Each number is 128 + 32 x the weight over its row's rms, rounded and kept within 0 to 255. Layers, rows and columns count from 0. Numbers have three digits each. The size before them is the row's rms in percent of the matrix's.

# layer 9 attention value, 64x64, rms 0.186, rows 49-63, columns 0-63
107:153100126049124184085108196131135118125146124118088171140096102109150162113100136115111166100151125162089095124159128097160186113141100052130154062147115122080162105126137196191122148131134126
089:174101138132128101079152154148108123142129125128158102136139087115090083135089178104153156189174091146071149079152045151089128137121158197175134113139140145111136098059099120127199121128133130
092:155144105158102128157121141135151148129180148109100139169173135116141169175116170134145136191125153148123087115130077073101138238099109063124068138087151130153145158122098135082125098167168121
105:143143154118113113140062121148145119078147121142152190129117132162077150126084100103135119141078063124163083127125109161095140128145075085084057080112173154142088125106125181188159117158101086
092:120072133107165146128196111156136177157140139125131055064181115192080117092159139139141132138049142110148107116113102094117128158115153192144146175152148151170100120140171117121129130064113120
116:115108155111151079150158106117147156177062121099127088129150164106125078126115104123177119114119139091156149221064109134144067125134192162142127150103092171177118188126135071111109121124102114
103:128157184122140159164142186057138175119076113047171107116087153126126069092124107129094107099116173113129089196137161137168092156127132116102141156068108154089129121151135161129161164139149107
086:112143137100131155128155121134087077108154093157137152128113151110115118152104119122176148176133135153104093109044086119131143138161103167054078092086190132119193105113097183116182137107179165
091:162159116082099196144097117148185151115121150100186129161116179124065122150077083162107106123136117100163140114091088188111130180103153110145135114116107152117055099103150162128196121170131130
084:132148151096129084142117118221146099219101109160146142159077134152200143137159101086079152097123119137182059128085131103084155117150119158088110124160090095114128121117144127129166093122121131
094:134187167151105127169075122161060109116156109139103143112104098187125088179124147124118155164127090152147106097118157203171180117185078138112109106159209114119140113117115115148176117123116158
094:122090107167117097111151104132027185129132080107117142126112131129128114133143174178126094159072152111158155123127161095109139086142117175168172114150127109142078124185105143074127161167189178
090:107134176108130119127067177109079178144103129090127140083131191153120144081080118123125122149094125167156109159167109149177092115200118090073167180104107138095115149152144176081083134095124118
096:128128151142145102109155166140151138224191152102077163184167156132155152140166132137120159078183090091125130103127117121093092128100114088154100098121088123176098125094163112088122132143199086
098:119161061143110145185076091132188120106076098142139114196077144126113155084116125161096106125137190135125074134193159119144084145121123091126102139144112100085102128157135131188155121180158107